From a checkpoint of a small transformer trained on Wikipedia.
Architecture: no biases in attention or MLP, normalized values, capped logits.
Each number is 128 + 24 x the weight over its row's rms, rounded and kept within 0 to 255. Layers, rows and columns count from 0. The size above them is the row's rms in percent of the matrix's.

# layer 8 attention output (transposed), 256x256, rms 0.352, rows 229-255, columns 128-191
size [ 91  86 101  99  84  88  91  93  85  82 104  89  86  92  91  86  91  91  89  95 103  86  95  86  84 100  92]
[[ 84 146 119  74 117 114 137 117 118 160 126 124 120 126 136 136 108 163 116 131 137  56  98 106 151 144 111 135  96 127 128 126 107 101 172  98  98 141 113 131 172 103  85 131 163 119 145 141 113 125  95  91 139 131 100 122 158 127 102 154 165 168 126 130]
 [ 96 163 136 127 139 135 105 135 105 109 142 142 152 134 133 200 147 129 130 117 101 111 122 146 171 110 149 122  99 122 107 131 117 169 104 111 118 120 141 143 157 134  99 122 143 139 106 129 119 133 149 157 152 135  51 136 146 115  93 146 122 168 141 127]
 [140 171 128 121 123 155 118 131 161 142 124  76  94 123  90 148 100  92 136 115 161 135 121 136 131  92  99 121 123 134 117  92 122 147 114 169 121 115 112 128 139 111 126 110 110  83 120  99 186 167 105 134 126 109 121 143  86 112 110 151 135  95 125 111]
 [179 133 168 136 134 164 101 153 160 117 147 114  99 182 181 116 159 116 110 206 116 125 147 130 111  97 149 130 179 129 153 155 154 120 109  92 107 124 140 121 169 105 121 130 124 134 119  99  97 161  90  96 158 109 109  98 108 141 149 143 135 117 122 139]
 [107 157  85 155 122 120 133 140 166 119 124 121 163  90 115 138 137 170 107 110 129 142 142 123 143 113 127 182 126 153  42 115 167 144 128 115 130 122 116 108 172 141 172 147 124 139 157  97 155 127 107 150 117 174 115 128 128 140 111 148 122 152 114 107]
 [139 102 133 121 161 124 120 108 136 177 156  95 141 163 126 144 144 133 132 129 142 139 126 134 101  95 152 147 147 122 135 120 130  89 100 141  88 161 175 139 103 112 163 107 131 165 150 123 123 130 137 137 122  72 147  90 115 113 131 154 139 125 148 135]
 [114 102 134 119 134 120 166 132 128 115  89 104 114 140 120 124 103 129 166  64 117 137 154 156 154 129 162 113 138 146 115 107 146  93 128 164 105 121 132 126 162 130 131 118 170 138 100 130 151 146 133 132 131 160  95 136 105  92 101 131 129 133 124  95]
 [105 142 132 122 128 127 118 118 122 140 170  80 160 157 112 126 123 136 128 115 166 143 125  92  87 119 124 153 124 129 126 105 179  94 118 160 161 122 137 161 140  97 181 148 117  95  94 153 113 121 169 140 115 164 135 152 121  96 117  98 152 110 149 125]
 [128 116  97 131 140 134 110 138 103 125  96 158  84 142  96 161  99 161  61  95 133 149 124 144 179 120 106 107 113 124 133 108 105 122 171 134 146 143 143 121 194 145 116 119 117 117 112 121 118 100 132  88 132 115 130 189 111 124 117 128 140 143 151 167]
 [146 160 105 139 152  95 139 120 137 156 143 132 176 115 130 155  71  90 128 156 132 114 143 134 126 106 110 133 118 103 175 113 183 103 132 140 145 118 135 140 143 127 139 139 144 163 117 101 102 122 106 110 137 137 131  96 128 119 183 125  92 123 110 115]
 [104 124 101 106 187 108 169 137 103 191 152 114 153 113 162 148 161 119 133 118 195 112 139  91 106 140 106 147 163 149 116  95  95  74 118 117 135 106  92 146 171 191 115 130 143 122 125 103 136 151 124 138 144 136 163 169 103 137 110 103 117 115 143  99]
 [133 128 140  92 107 105 121  90 148 167 140 133 122 111 169 122 181 119 144 132  96 129 127 150 117 154 131  70 120 128 151  86 112 127 137 137 121 167 119 118 124 166  92 181 154 116 156 145 147 129 110 119 145 114 123  91 152 113 137 142  92 160 149 167]
 [ 90 157 121 178 144 150 127 155  88 164 134 160 168 111 115 157 135  90 147  98 151 136 155 160 158 155 130 128 117 126 106  98 138  96 118 163 141 108 107 154 141 150 127 126 133 110  81 130 143 119 176 121 126 133 158 157 163 107 137 122  88 163 188  90]
 [122 120 120 112 115 137 122 128 111 119 144 102 134 107  92 138 132 148  92 149 152 139 134 102 190 106 130 110 125 108 114 178 140 106 138 120 100 148  91 133 170 102 143  78 141 145 217 131 113 129 144 141 130  91 133 139 121 139  94 150 163 141 141 131]
 [128 131 128 146 155 156 175  98 135 141 133  98 132  94 142 163 104 128 162  91 132 104  69  96  63 122 142 146 135 123  89 146 123 132 119  72  85 104 101 111 121 114 162 147 148 122 116 107 117 126 119  94 134 134 145 109 114 136  85 194  89 122 155 155]
 [115 111 148 149 150 146 130 143  90  91 134 135  67 163 127  95 123 103 142 115 189 124 156 155 117 141  95 106 126 144 174  98  86  72 130  92 134 143 137 100 102 152  88 137 117  84 162 116 157 102 156 109 122 121  56 165 136 135 135 153  87 146 113 126]
 [152  90 178  95 105 120 135 110 121 114 118  87 139 153 131 149 114 119 132 110 139 100 144 146 153  97 142 136 147 150 121 145 115 106 139 135 128 123 108 119 155 125 117 107  95 113  89 106 115 170  90 132 143 172 142 171 130 155 135 155  93 178  95 146]
 [151 165 161 146 141 115 138 178  88 152 104 142 163 140 126  91 138 124 127 144 163 107 153 132 130 144 154 136 136 172 164 164  98 146  92 149 131 189 115 165 129 100 107 117  98 141 108 115 131 123  90 153 147 150 154 117 160 119 129 119 107 113 129 113]
 [136 135 113 135 118 130 140 111 148 137 121 136 166 134 163 143 138 108 120 103 165 121 105 171  95 114 127 150 123 105 139 138  95 104 134 135 130 133 145 182 108 153 108 112  60 130 121 133 145 117 102 109 102 148 136 119 164 115 168 119 133 175 122 101]
 [108 119 143 117 128 116 123 182 159 116 116 121 114 102 109 130 148 134  90 133 110 158  93 130  57 115 134  90 124 117 138 124 140 154 115 105 107 107 138 104  92 124 132 132 131 119 145  77 117  94  85 112 151 139 119 133 131 107  91 182 183 141 165 155]
 [123 165 148 139 106 146  97 138 130 113 163 112 128  94 123 166 144 162  63 112 127  99 135 176 163 121 109 127 136 108 143 167 138 121 110 136  95 141 122 127 159 124 139 153 112 104 135 105 131 127 133 133 153 110 125 153 156 152  97 101 126 129 148 180]
 [162  88 129 136 120 168 145 113 179 117 130 118  76 126 135 160 112 115 156 151 128 157 145 152 169 133 115  96 135 103 150 125 145  90 136 106 165 150 145 137 133 165 138 158 100 102 111 155 130 123 108 113 190  97 111  71  95  98  87  90 152 119 115 152]
 [124 125 159 116 143 121 130 120 173 155 130 110 139 161 133 127 109  89 136 150 132  82 189 145 161 119 164 136 120 110 123 134 165  93  99 124 189 173 133 112 137 107 154 122 134 103 115 137 115 144 147 129 133 109  97 125 152 138 153 128 167 102 124 137]
 [ 71 145 134 132 135 133 116 124  71 105 117 145 156 163 137 133 150 102 142 117 159 141 151 131 118 105 122 116 127 131 147 138 150  84 156 166  87 120 157 143 163 132 148 155 131 150 119 119 128 118 144 147 123 128 136 105 166  96 149 125 160 111 115 116]
 [ 89 117 123 123 163 102 119 132 131  92 113 105 155 139  90 135 141 123 177 129 143 105 140 141 116 117 144 132 141 183 117 144 142 144 141 141  88 156 123 154 162  98 120  86 131 130 106 119 150 112  98 154  95 140 147 135 165 125 134 155 113 152  59 114]
 [159 150 104 102  82 138 110 144 118 150 100 172 119 117 144 152 166 178 112 125 125 110  91  96 103 118 138 152 166 131 147 166 172 147 124 125 118 157 133 145 151 137 122  88 147 132 132 149 140 117 128 160 124 162 107 101 120 108  57  86  60 121 131 146]
 [122 148 137 112 130 133 125  97 158 156 143 121 128 122 136 118 127 130 168 123 110 100  92 129 106 140 141  87  83 120 155 167  85 138 157 109  95 151 143 122 159 126 147 122 150 126  94 134 146 106 127 127 116 145 133 123 105 123 139 197 110 159 113 112]]
# layer 8 attention value, 256x256, rms 0.253, rows 230-255, columns 128-191
size [ 92 114 125  85  86  91  93  89  89 107  93  84  98  92  86 106 104  87  91  93  89 113  87 113 103  93]
[[123 122 130 126 158 120 104 120 138 162 124 133 124 108 152 140  93 122 121 121 166 133 104 134 118 116 124 170 146 121 141 130 152 134 176 155 145  94 106 142 129 132 112 171 116 101 115  63 132 112 123 134  81 109 143 124  95 136 126 142 159 120 116 119]
 [139 122 161 110 122 135 164 150 120 150 126 132 163  98 141 126 115 155 147  96 133 159 109 163 156 104 147 127 112 146 145  96 138 109 121 120 163 119 147 121 149 158 110 162 146 133 122 145 104 100 193 141 143 171 126 105 143  95 112  94 130 105 120 133]
 [115 141  94 161  97 105 157 124 128 141 127 165 131  79 115 129 114 116 135 119 108 149 121 150 136 150 144 133 144 141 114 117 157  99  92 148 176  84 107 119 116 135 123 122 119  96  86 111 154 134 132 114 133 142  92 192 144  97 121 123 102 110 180 141]
 [138  98 117 118 107 152 145 144 100 133 143 145 146 135 146 138 142 131 122 150 113 117  91 126 118 121 159 114  95 150 132 130 110 100 135  53  65 117 101 143 113 132  96 109 128 124 189 119 110 141 141 130 117 109 153 123  97 131 128  80 150 103 120 135]
 [143 149 114  83 115 118 117 134 137 144 143  77  94 144  91  81 179 143 119 122 118 108 137  98 117 142  99 107  99 135 111 121 116 176 153 133 121 113 141 123 127 168 116 139 130 129 163 110 141 127 141 143 146 170 118 197 163 161 132  95 142  98  95 134]
 [146 124 139  90 144 114 109 131  99 122 156 126 166 128 132 126 124 123 101 157 110 112 102 115 102 165  95 153 153 110 110 176  95 119 122 122 124 126  92 109 122 115 191 127 127 133 164 109  94 160 130 130 136 126 165 112 160 139 145 104 112 134 144 126]
 [157 131 131 135 119 135 115 121 131 145 101 173 113  93 153  94 141 104 104 151  75  78 159 109 153 131 110  88 132 112 123 134 133 143 125  96 150 149 155 142 182 134 102 150 138  89  62 123 138 179 141 125 138 126  78 151 146 105 120 148  88 154 160 152]
 [148 144 138 164 162 148 138 157 134 159 159 124 134  94  99 114 131 136 116  91 174 130 137 137 123 120 148 168 111 167  74 121 121 100 167 101 155  95 150  96 112 105 160 155 127  88 154 121 100 164 101 145 104 144 107 105 114 134 133 112 116  92 140 128]
 [ 99 129 114 130 132 166 129 134  99 115 109 132  50 157 120  77  97 129 111 154 128 130 125 116 128 132 140  92 156  99 111 134 104 111 136 168 137 120 143 118 110 122 145 178 121 145 126 149 107 133 148 135 158 124 112 119 116 151 113 168 133 142 150  96]
 [140 130 111 120 121 126 145 112 142  61 103 140 137 156 112  97 121 137 150 133  71 129 121 116 143 139 135 129 161 115 132 140 102 146 165 123 143 151 147 158 115  93 187 156 117 129 138 146 129 133 121 100 105 146 156  96 132 145 128 149  87 175 143 122]
 [176 130 116 127 138 181 123 128 143 172 135 167 143 148 101 132  95 129 127 137 143 137 120 134 144 142 154 135 126 117 105 131 165 115 110 154 104 128 128 131 162 118 115 125 141 156 130 147 138 161 149 109 128 148 110 152 144 138 142 103 134 129 135 142]
 [159 131 134  76 146 131 113  92 171 118 154 156 104 134 154 115 136 114 131 129 120 119 127 100 111  95 169 130 145 132 105  92 136 153 141 129  81 169 154 151 127 119 141 110 122 138 142 157 100 176  63 137 103 159 101 160 151 151 159 168 147 141 121 180]
 [133  93 131 122 101 146 117 132 111 147 106 135  81 146 132 115 115 151 128 151 119 122 118 122 135 106 113 122 131 119 103 123 123 128 145 125  73 129 149 101  98 117 146 147 148 107 104 144 110 150 160 132 132 122 110 103 116 135 127 165 105 106  98 195]
 [ 96 143 107 164 141 109 115 135 151 148 128 133 156 127 140 128 154 101  94 168  85 173 113 140 164 121 133 149 124 147 105 145 157 133  71  93 139 107 134 104 179 108 114  88 119 155  98  89 175 145 125 132 107 132 101 154 143 112 108 118 142 115 139  87]
 [119 111 113  74 147  72 134 149 133 174 171 133 169 147 113 119 140 124  99 119 114 123 105  98 155  74 152 100 119 118 114 113 142 135 126 130 118 108 107 145 138 117 114 178 154 164 117 118 141 116  98 149 116 102 171 123 116 129 138 120 136 112 114 140]
 [154 133 106  96 123 141 129 150 165 159 123 201 103 122 112 116 149 127 112 106 152  90 117 124 162 122 139 121 108 126  86  57 155 113 121 162 118 131 153 104  96 135 113 154 139 131 137 140 140 103 149 134  77 122 116 187 147 135 137 119 140  92 132 160]
 [ 99 142 112 113 114 107  89 116 169  69 131 148  92  87 142 147 125 124 128 115 103 127 132 112 139 130 112 123  99 116 153 136 106 128 156 129 163 166 123 148 139 102 102 119 122 132 140 127 112  77 162 143 123 107  97 109 112  92 131 116 173 186 126 114]
 [ 97 130 122 149  88 107 102 156 153 108 140 131 123 103 133 147 169 147 167 120 116 140 125 120 129 152 120 153 124 127 129 107 163 130 151 122 141 156 137  99 151 122 135 133 144 108 116 116 109 131 126 148 122 140 122 180 158 167 155 140  92 100 129 107]
 [140 135 115 127 140 127 100 146 143 127 151  80 109 133 129 153 121 151 149 137 153 114 157 114 141 167  98 108 134 136 151 123  62 112 110 139 121 162 139 155 153 137 130 148 130 132 104 174 136 109 151  71 124 132 117 130 115  97 126 121 133  86  97  82]
 [121 117 129 109 145 147  88 136  98 164 151 127 111 144 123 112 143 151 148 169  99 126 112 109 114 107 138 109  96 150 132 105 141 127 185 116 119  87 121 150 141 108 141 129 153 145 114 128 121 135 104  97 111 101 144 143 108 125 139 121 147 155 140 115]
 [174 117 147 107 145  55 111 142  94 137 144 121 180 167 153  81 131 133 105 154 100  86 118 125  94 113 156 123 101 139 125 127 133 195 109 155 106 117 122 116  92 108 160 151 167 154 116  99 141 171 160 171 124 174 156 191 153 129 168 125 107 154 141 112]
 [125 139 143 143 113 139 149 139 120 119 140 154 141 108 130 137 133 128 113  51 133 150  92 125 160 118 142 134 116 148 108 118 130  98  93 106 111  82 110 120 197 134 142 153 139 105 123 122 143 130 148 134 156 118 136 139 126 135 117 138  73  99 137 143]
 [174 150 154 125 144  98 151 165 147 129 159 158 105 130 121 157 126 139 137 121 109  89 119 124  85 173 131 127 112 140 134 137 147 178 149 146 111 143 109 157 153 150 120 104 131 108 120 157 132 114 111 134 132 168  97 123 129 156 145 141 151 159 108 104]
 [134 142 109 120 116 146 127 116 155 147 154 124 133 140 151 117 147 148 144  92 131 154 108 132 122 121 142 115 127 121  97 103 127 141 131 149 135 144 142  58 132 118 125 139 138 117 180 148 105 183 113 134  94 163 142 175  86 148 126 112 111 130 104 175]
 [110 167 135 205 114 104 125 129  33 109  82 138 135  83 127 134 144 121 123 123 114 142 114 113 140 157  85 125 144 127 108 126 131 149 103 145 125 113 153 160 139 137 111 125 107  92  94  99 143 159 120 130 131 133 131 131 131 106 129 136 127 123 150 129]
 [102 164 113 191 134 115 152 126 142 127 121 147 167 115 177 158 130 121 136 137 152 136 117 138 127 139 109 118 125  93  49 100 148  91 144 151 144 128 152 127 126 169 143 112 126 123 171 131  96 146  99  99  77 164 112 134 155 143 109  81 164 104 104 170]]
# layer 8 MLP up, 768x256, rms 0.244, rows 0-25, columns 128-191
size [100  97 108  99 108  88 104  79 111 103  98 105  92 108  89  92 106  96  96  99  97 101  98  97 106 109]
[[ 90  96 106 102  90 104  91 152 129 124 170 121 118 129 114 159 160 114 133  97 102  96 145 109 121 115 151 151 166 160 114 131  92 122 160 160  75 167 115 118 124 124 108 145 116 107 140 102 112 126 124 144 132  92 157 115  93 160 142 110  91  94 127 111]
 [109 110 123  87 132 143 131 110 121 149 148 137 112  57 178 145 139 146 152 103 136  73 111 123 129 129 137 109 101 108 137 167 115 169 118 130 138 120  93 142 163 118 165 113 106 164 165 139 128 125 110 133 140 117 130 120 134  99 126  96 130 130 179  99]
 [147 131 126 141  97 116 110 129 111 170 177 104 105 151 108 142 121 140 105 151 126  81 136 108 128 112 117 138 142 132 170 137 135 107 106 130 136 143 204 137  99 151 182 135  60 116  79 164  83 132 175 113 172  89 161 129 132 122 124 133 154 111 147 113]
 [169 132 139 104 146 113 157 124 131  89 140 135  72 116 122 135 140 119 153  97 142 137 110 175 131 126  99 174 149 145 106  95 119 143  63 154 142 136 139 117 151 140 131 118  93 123 179 146 115 154  96 124 118 144 113 100 115 130 186 119 126 121 118 145]
 [119 162 133 150 108 128 129 130 139 119 120 139 111 138 142 126  95 107 165  80 170 121 128 118 124 168  72 109 127 129 138 110 138 179 132 129  98 148 115 120 163 156 137  60 126 142 165 133 138 150 159 145 131 105 115 176 130 113 121 118 137 100 136 101]
 [118  89 113 139 142 110 140 104 113 113 130 149 127 150 143 107 144  94  81 136  74 104 127  95 139  98 153 116 135 111 142 137 114 143 147 135 158  82 117 119  75 114 137 122 149 147 130 109 124 122 110  90 131 139 136 154 134 152 165 148 108 175  79 109]
 [104 140 137 162 106 109 128 136 136  96 120 125 105 167 169 128 153 186 117 139  91 177  79 128 130 128 143 194 145 156 128 137 132 152 110 142 152 125 148 146 118 164 119 101 148 124 118 147 115 158 128 113 145 113 124 102 114 138 102 130  95 134 151 104]
 [138 106 129 114 113 123 112 140 150 110 118 104 129 152  87 176 125  87 110 109 143 128 140 129 150  66 124 106 118 123 183 104 145  82 116 149 117 143 138 149 110 101 132 143 125 108 127 114 128  91 150 153 128 137 119 114  87 163 155 139 228 116 115  98]
 [107 183 107  97 141 119 121 133 113 109 127  92 125 140 124 140 116 100 139 122 170 122 120 145 157  92 143 144 122 169  94 116 126 155  97 130  69 144 129 111 139 155  86  85 132 130 121 119 126 127 108 106 122 120 128 132  90 137 132 178 136 114 108 101]
 [ 88 146 110 130 108 127 149 141 121 121  93 141 117 178 118 157 187 132 130  78 117 102 128 129  88 133 139 162  90 102 119 158 128 140 163  97 117 117 125 112 110 148 113  83 100 136 127 145 101  97 145 148 114 124 148 107 148 136 130 122 113 154 128 115]
 [133  82 127 125 150 141 147 173 168 150 113 116 132 136 194 158 141 120 109 146 127 155 130 136 142 157 135 122 126 130 139 125 128 126 135 103 112 154  93 113 163 160  84  95  99 152 170 141  97  92 144 160 165 139 134  94 122 107 128 156 174 115 145 114]
 [137  98 141 164  80 153 146 134 159 129 102  93 105 136 140 163 153 117 122 123 119 117 151 112  87 138 126 144 110 156 139  92  97 118 125 104 163 192 120 140 106 127 104 110 148 104 118 112 140 163 126 104 129 166  91 133 107 161 110 175 107 117 155 104]
 [157 114  76 110 132 121 172 153 139  89 113 113 150  87 109 116 126 138 102 124 124  96 144 158 130 143 143 126 104  89  95 103 147  68  99 110 148 100 128 108 109 144 140 139 117 115 129 155 131 132 116 107 151 190 152 157 140 135 137 174 151 122 118 119]
 [174 121 124 125 170 138 102 106 132 104 150 104 110 133 121 112 104 118 101 140 123 127 120 144  97 116 139 139 150 123 118 133 139 151 143 143 117 135 112 125 137 120 123 136  99 106 111  59 127 145 129  80 159 130 167 165 128  90 107 101 148  98 115 117]
 [ 82 116 128 105 140 140 134 128 110  72  99 136 131 177 127 153 126 135 129 112 126 162 141 150 121 107 105 124 128 156 132 171 140 136 143 136 108 156 102 168 153 135  80 108 167 141 134  99 133 169 174 102 117 110 111 115 141 130 136 175 110 115 152 153]
 [ 93 126 131 128 146 147 135 109 102 172 110 147 121 154 126 121 136 149 131 151  98 154 140  86 114  85 141 144 114 132 126 141 117 141 120 130 153 115 134 123 191 117 132  88 146 143 128 142 154 128 124 107 138 111 115 150 114  86 123 123 135 102 129 182]
 [131 149 149 101 171  95 146 141 101 101 120 175  83 117 154 112 133 154 159 162 108  73 109 125 122 163 150 120 149  69 189 114 163 124 132 141 113 142 136 143 107 152 120 143  98 113 151  83 133 122 140 135 121 133 135  99 123 159  86 113  93 143 103 110]
 [106 167 126 159 100 146 100 125 173  89 110  98 133 132 155  99 153 114  82 138 134 168 107  93  74 162 141 150 126 133 135  91 131 132 141 114 114 150 135 142 132 133 111  85 139 127 125 130 123 141 128 173 119 155 102 148 120 152 149  74 111 128 133 109]
 [ 94 132 127 130  83 150 124 140 102 179 136 122 125 168 125 149 127 137 161 132 119  95  95 118 140  93 144 145 133 161 131 116 139 156 103 117 108 158 109 152 124 100 100 109  51 118 155 157 123 126 137 130 133 134 105 157 113 179  77 166 143 156 147 119]
 [152 160 116 144 118 119 139 143 182  92 117 127 117 158 131 132 131 105  91 156 115  99 113 124 131 113 123  92 110  89 147 176 103 118 130 104 116 137 116 103  88 130 136 137 156 148 174 128 120  69 111 144 131 126 126 138 163  86 177 137 133 135 125 142]
 [160  86 115 131 130 135 152 165 146 174  91 170 147 123 119  77 147 134 107 115 111 119 143 166 122 115 139 102  84 133 100 155 112 116 153  83 121  93  75 102 103 162 107 131 140 103 130 145 119  97 144 137 123 115 140 109  96 111 117 110 121 117  95 127]
 [ 98 105 154 128 136 156 150 106 119 141 106 127 115 113 116 123 135 151  69 140 152 115 162  90 148 160  97 139 153 131 129 169 129 157 115 108 141 134 106 104 140 101 107 102 139 155 137 153 128 204 158 111 166 137 169 131 154 141 144 138 128  79 130 175]
 [127 134 165 113 130 117 109 120 113 160 177 130 125 139 117 125 136 157 104 119  97 109 139 134 171 124 129 119 126 129 163 161 128  83  88 132 164  98 104 132 129 111 126 109 113 192 139 134 107 166 160  97 136 102 129 124 103  90 119 150 176  91  75  99]
 [134 166  85 145 161 151 102  74 105 145 102 117 141 114 144 123 123 110 155 146 112 102 123 132  98 105 108 140  94 160 129 165 123 174 135 138 134 139 112 158 141 105 103 117 156  99 167 113 124 105  97 127 159 158 112 158  66 102 106 153 121 134 117 114]
 [107 106  92 153 115 122  99 151 121 125 178 108  79 136 114 149 162 114 120 163 129 104 124 107 133 155  87 153 162 127 148 146 142 126 126 121 137 159 126 100 127 108 147  97 117 144 117 154 153 121 179 141 135  62 114 113 140  98 152 176 165 125 108 165]
 [ 97 139 114 155 153 106 150 110  89 145  86  73 104 129 118 101  98 140 118 110 123 143  92 146 124 139 149  71 166 121 176 131  91 127 172 107 132 143 118 124 125 163 149 163 153 123 119 112  92 138 149 146 117 128 119 182 116 102 121  94 144 151 151 115]]
# layer 8 MLP down (transposed), 768x256, rms 0.294, rows 0-25, columns 128-191
size [100  97  99  98 111  97  99  80 103 100 101 106  85 104  86  94 103  80  94  93 100 106  89  96 106 105]
[[120 125 177 127 160 164 114  82 120 136 122 123 130 134  77 106 113 152 165 134  72 113 155 150 142 123 146 113 179 170 164 124 122 135 125 111 136 133 113 138 124 121 137 113 123 106 126  67 150 137 119 154 107  90  93 142 156 124  96 143 152 135 112 159]
 [101 120 120 117 126 153 118 121 113 147 136 151 125 121 105 114 152 128 100 117 126 157 119 111 115 102 148 131  92 129 135 116 104 121 103 149 131 111 137 100 126 153 119 109 115 125  78 145  92 156 154 157 117 125 154 113 138 144 123 152 136 126 145 139]
 [141 124 172 174 115 100 121 143  89 150 141 116 133 139 136 115 118 125 122 103  92  99 141 138  91 137  94 142 132 120 134  88 147 144 197 122 152 117  85  86 173 113 135 136 156 126 120 141 107 140  98 153 152 107 133 133 151 139 153 137 123  67 118 114]
 [ 85 176 114 125 136 108 124 131 117 123  94 111 121  96 100  92 101 109 183 116 118 137 136 113 120 135  96 160 109 139 112 117 145 110 149 111 159 171 163 147 134 103 108 157 144 126 131 142 143 126 130 122 113 120 190 131 115 128 131 130 138 100 146 136]
 [ 72 122 130 114 123 121 130 141 113 128 178 127 104  86 113 111 162 105 132 132 117 166 110 110 158 106 115 133 121 118 137 126 122 114 140 155  93 110 152  90 161 103 122 144 108 133  71 135 127  88 122 168 104 144 119 114  90 161 137  99 147 119 128 156]
 [138 148 102 114 127 132 128 131 115 128 139 108 123 100 130 181 156 121 152 133  48 175 138 101 163 120 168 131 114 140 140 121 145 125 121 108 128 117  84 127 129 141 123 109  91 135 130 128 123 170 135 142 156 143 106 121 108 132 111 106 121 120 111  88]
 [170 114 117 139 133 110 134 134 157 157 149 113 116 105 131 108 102  83 125 112 111 111  93 134 118 120 110 121 158 113 131 123 127 109 100 120 129 145  97 148  80 121 112 149 121 136 104 112 100 119 118 118 158 120 165  96 131 115 109  92 151 143 125 120]
 [122 151 162 157 119 138 105 103 121  99 120 151 120 144 140 130 133 106 122 103 141 122 137 105 136 117 108 147 102 131 119 115 141 133 158  93 143 114 124 150 143 124 112 164 150 116 115  91 124 142 125 119  75 145 149 139 134 161  99 112  86 171 120 114]
 [153 122 117 130 143 146 157  93  76 139 146 115 114 104 121 135 111 161 101 107 111  95 128 126 132 130 145 125 106 130 108 132 166 140 108 139 176  88 134 106 144 132 141  95 141 133 158  84 117 149 136 150 116 148 114 123 157 147 146 126  62 144 131 145]
 [115 130 100 132 154  75 173 135  95 131 102 129  39  70 129 123 106  91 135 136 169 156 142 116 146 142 104 138 141 152  68 135 124 109  92 143 138 137 112 122 169 115  95 152 129 103 141 105 112 163 131  74 152 115 115 158 152 171 122 141  91 150 110 142]
 [151 126 123 113 107  85 139  89 133  88 177 132 116 145 152 117 174 128 133 110 110 168 122 158 165 106 121 153  88 119 163 152 122 132 117  98 150 113 134 140 126 151 147 148  95 129 150 124 102 119 101 177 102 179 129 120 154 140 128 128 145 131 135 154]
 [119 122 130 104 138 204 108 104 141 121 170 143 103 128 120 105 122 134 125 113 124 109 121 173 168 125 154 135 157 108 120 172 103 150 129 153 141 143 160 116 130 129 140 123 116 126 146 140  97  98 118 138 181 133 121 145 153 127 161 142  99 172 160 142]
 [148 153  98 139 129 110  78 116 133 102 136 110 101  95  98 131 146 125 114 146 112 137 151 139 166 106 140 121 130 150 151 163  96 105 117 133  90 105 182 118 113 120 128 115 101 142  92 166 143 100 114 154  88  72 131 157 112 129 104 100 109 108 155 110]
 [125 178 121 132 156 144 132 133 113 134 115 137 126 137 125 123  95 155 129 102 199  86 109 161 148 122  96 142 132 147 160 126 180 107 192 122 130 109 139 129 138 115 105  85 102 136 126 139 142 141 114 125 159 120 132 103 138 108 141 114 124 153 151 120]
 [187 128 130 164 139 112 138 120 152 160  98 178 131 115 108 134 138 106 104 152 161 138 122  80 122  96 119  95  87  99 145 138 164 134 150 114 124 121 125 102 113 125 170 113 127 122 109 108 141 154 141  97 115 158 120 127  96 142 120 144 124 151 128 103]
 [155 125 125  96 151 128 123 156 107 161 148 128 128 150 156 111 150 133 107  88 145 133 128 159 163 134 155 131 111 115 121  99 143 179 132 114 126 154 121 139 151 111 101 108 109 138 132 101 156 134 154 121 119 109 127 123 147 103 111 125 117 151 109 151]
 [151 104 159 128 128 175 132 115 179 159 134  92 166  63  78 138 141 135 125 133 142 153 155 119 131 152 113 125  77 158 175 169 120 102 141 117 141 128 141 121 113 142 102 130 111 138 106 124 108 184 136 116 152 142  77 147 155 120 159 157 117 137 147 118]
 [168 150 122 114 105 124 144 100  84 165 116 124 108 128 118 186 108 142 158 108  86 106 159 106  76 157 110 118 126 136  91 132 107 130 139 170 116 108  74  78 139 127 170 119 136 136 162 150 142 138 124 127 133  67 163 150 163 135 180 124 104 157  96 111]
 [122 161 120 119 129  97  97 121 138 118 105 159 166 127 108 110 107  93 127  96 138 135 119 120 100 114 117  87 110  70 140 151 156 157 119 123 146 130 138  91  96 140  94 145 126 137 152  88 157 150 140  91 120 136 129 101 146 155 143 151 122 116 119 142]
 [147 121 168 111 122 149 132 131 136 109 132 131 121  90  96 117 132 137  82 127 125 134 101 120 108 136 157 136 151 124 127 150  77  81 129 131 114 157 166  91 170 124 152 149 128 115 126 145 130 122 157 158  89 103 124 157 141 116 141  94  82  75 140 123]
 [ 70 176 112 114 128 109 153 156 134 154 145 107  85 136 130 129 117 100 129 112 101 139 148 127 161 162 121  71 105 113 122 120 156 117 128 125 138 149 138 104 151 126  87 111 141 108 158 140 176 140 113 147 138 108 125 127 139 127 111  93 103 132 102 165]
 [119 150  99 129 149 118 149 133  85 168 133 111 143 145 123  95  86 110 122 135 105 132 117 161 101 124 139  91 104 127 160 134  95 106 121 131 106  89 178 119 166 129 106 119 153 138  89 110 134 130 134 171 165 100 121  99 182 117 151 112 135 130 121 112]
 [ 85 161 142 116  61  92 134 166 111  81 130 139  90 126 107 153 123 121 136 123 109 122 131 131 139 118 154 126 168 103 117 123 125 115 102 119 119 149 144 144 119 147 102 126 117 128  66 104 134 141 146 174  64 152 113  95 143 122 141 131 124 116 140 127]
 [152 157 148  92 152 117  94 108 119 123 188 142 112 171 131 121 139 105  84 107 183 159 114 110 142 101 142 155  70 105 126 112 134 124  95 108 152  95 176 122 132  99 117 150 116 105 147 111 113 124 161 100 110 102 155  94 129 125 123 115 120 131 106 156]
 [158 124 136  90 138 154 160 133 115 114 146 136 145 106 106 161 119 134 110 137  97 133 119 182 133 158 107 160 115 121 116 119 128  92 114 115 123 113 150 130 125 185 160 103 130 104 168 106  92  95 111 135  83 121  91 147 130 123 107  92 135 167 130  91]
 [ 69 138 133 121  89 164 162 139 127 117 113 152 145 158 154 135 144  66 128 108  99 106 152 116 119 126 124 135  88 128 112 117 153 147 102 128 122 131 131 145 140 171 122 126 121 140 132  98 141 123 115 149 106 125 145 155  65 129 127  97 134 114 121 129]]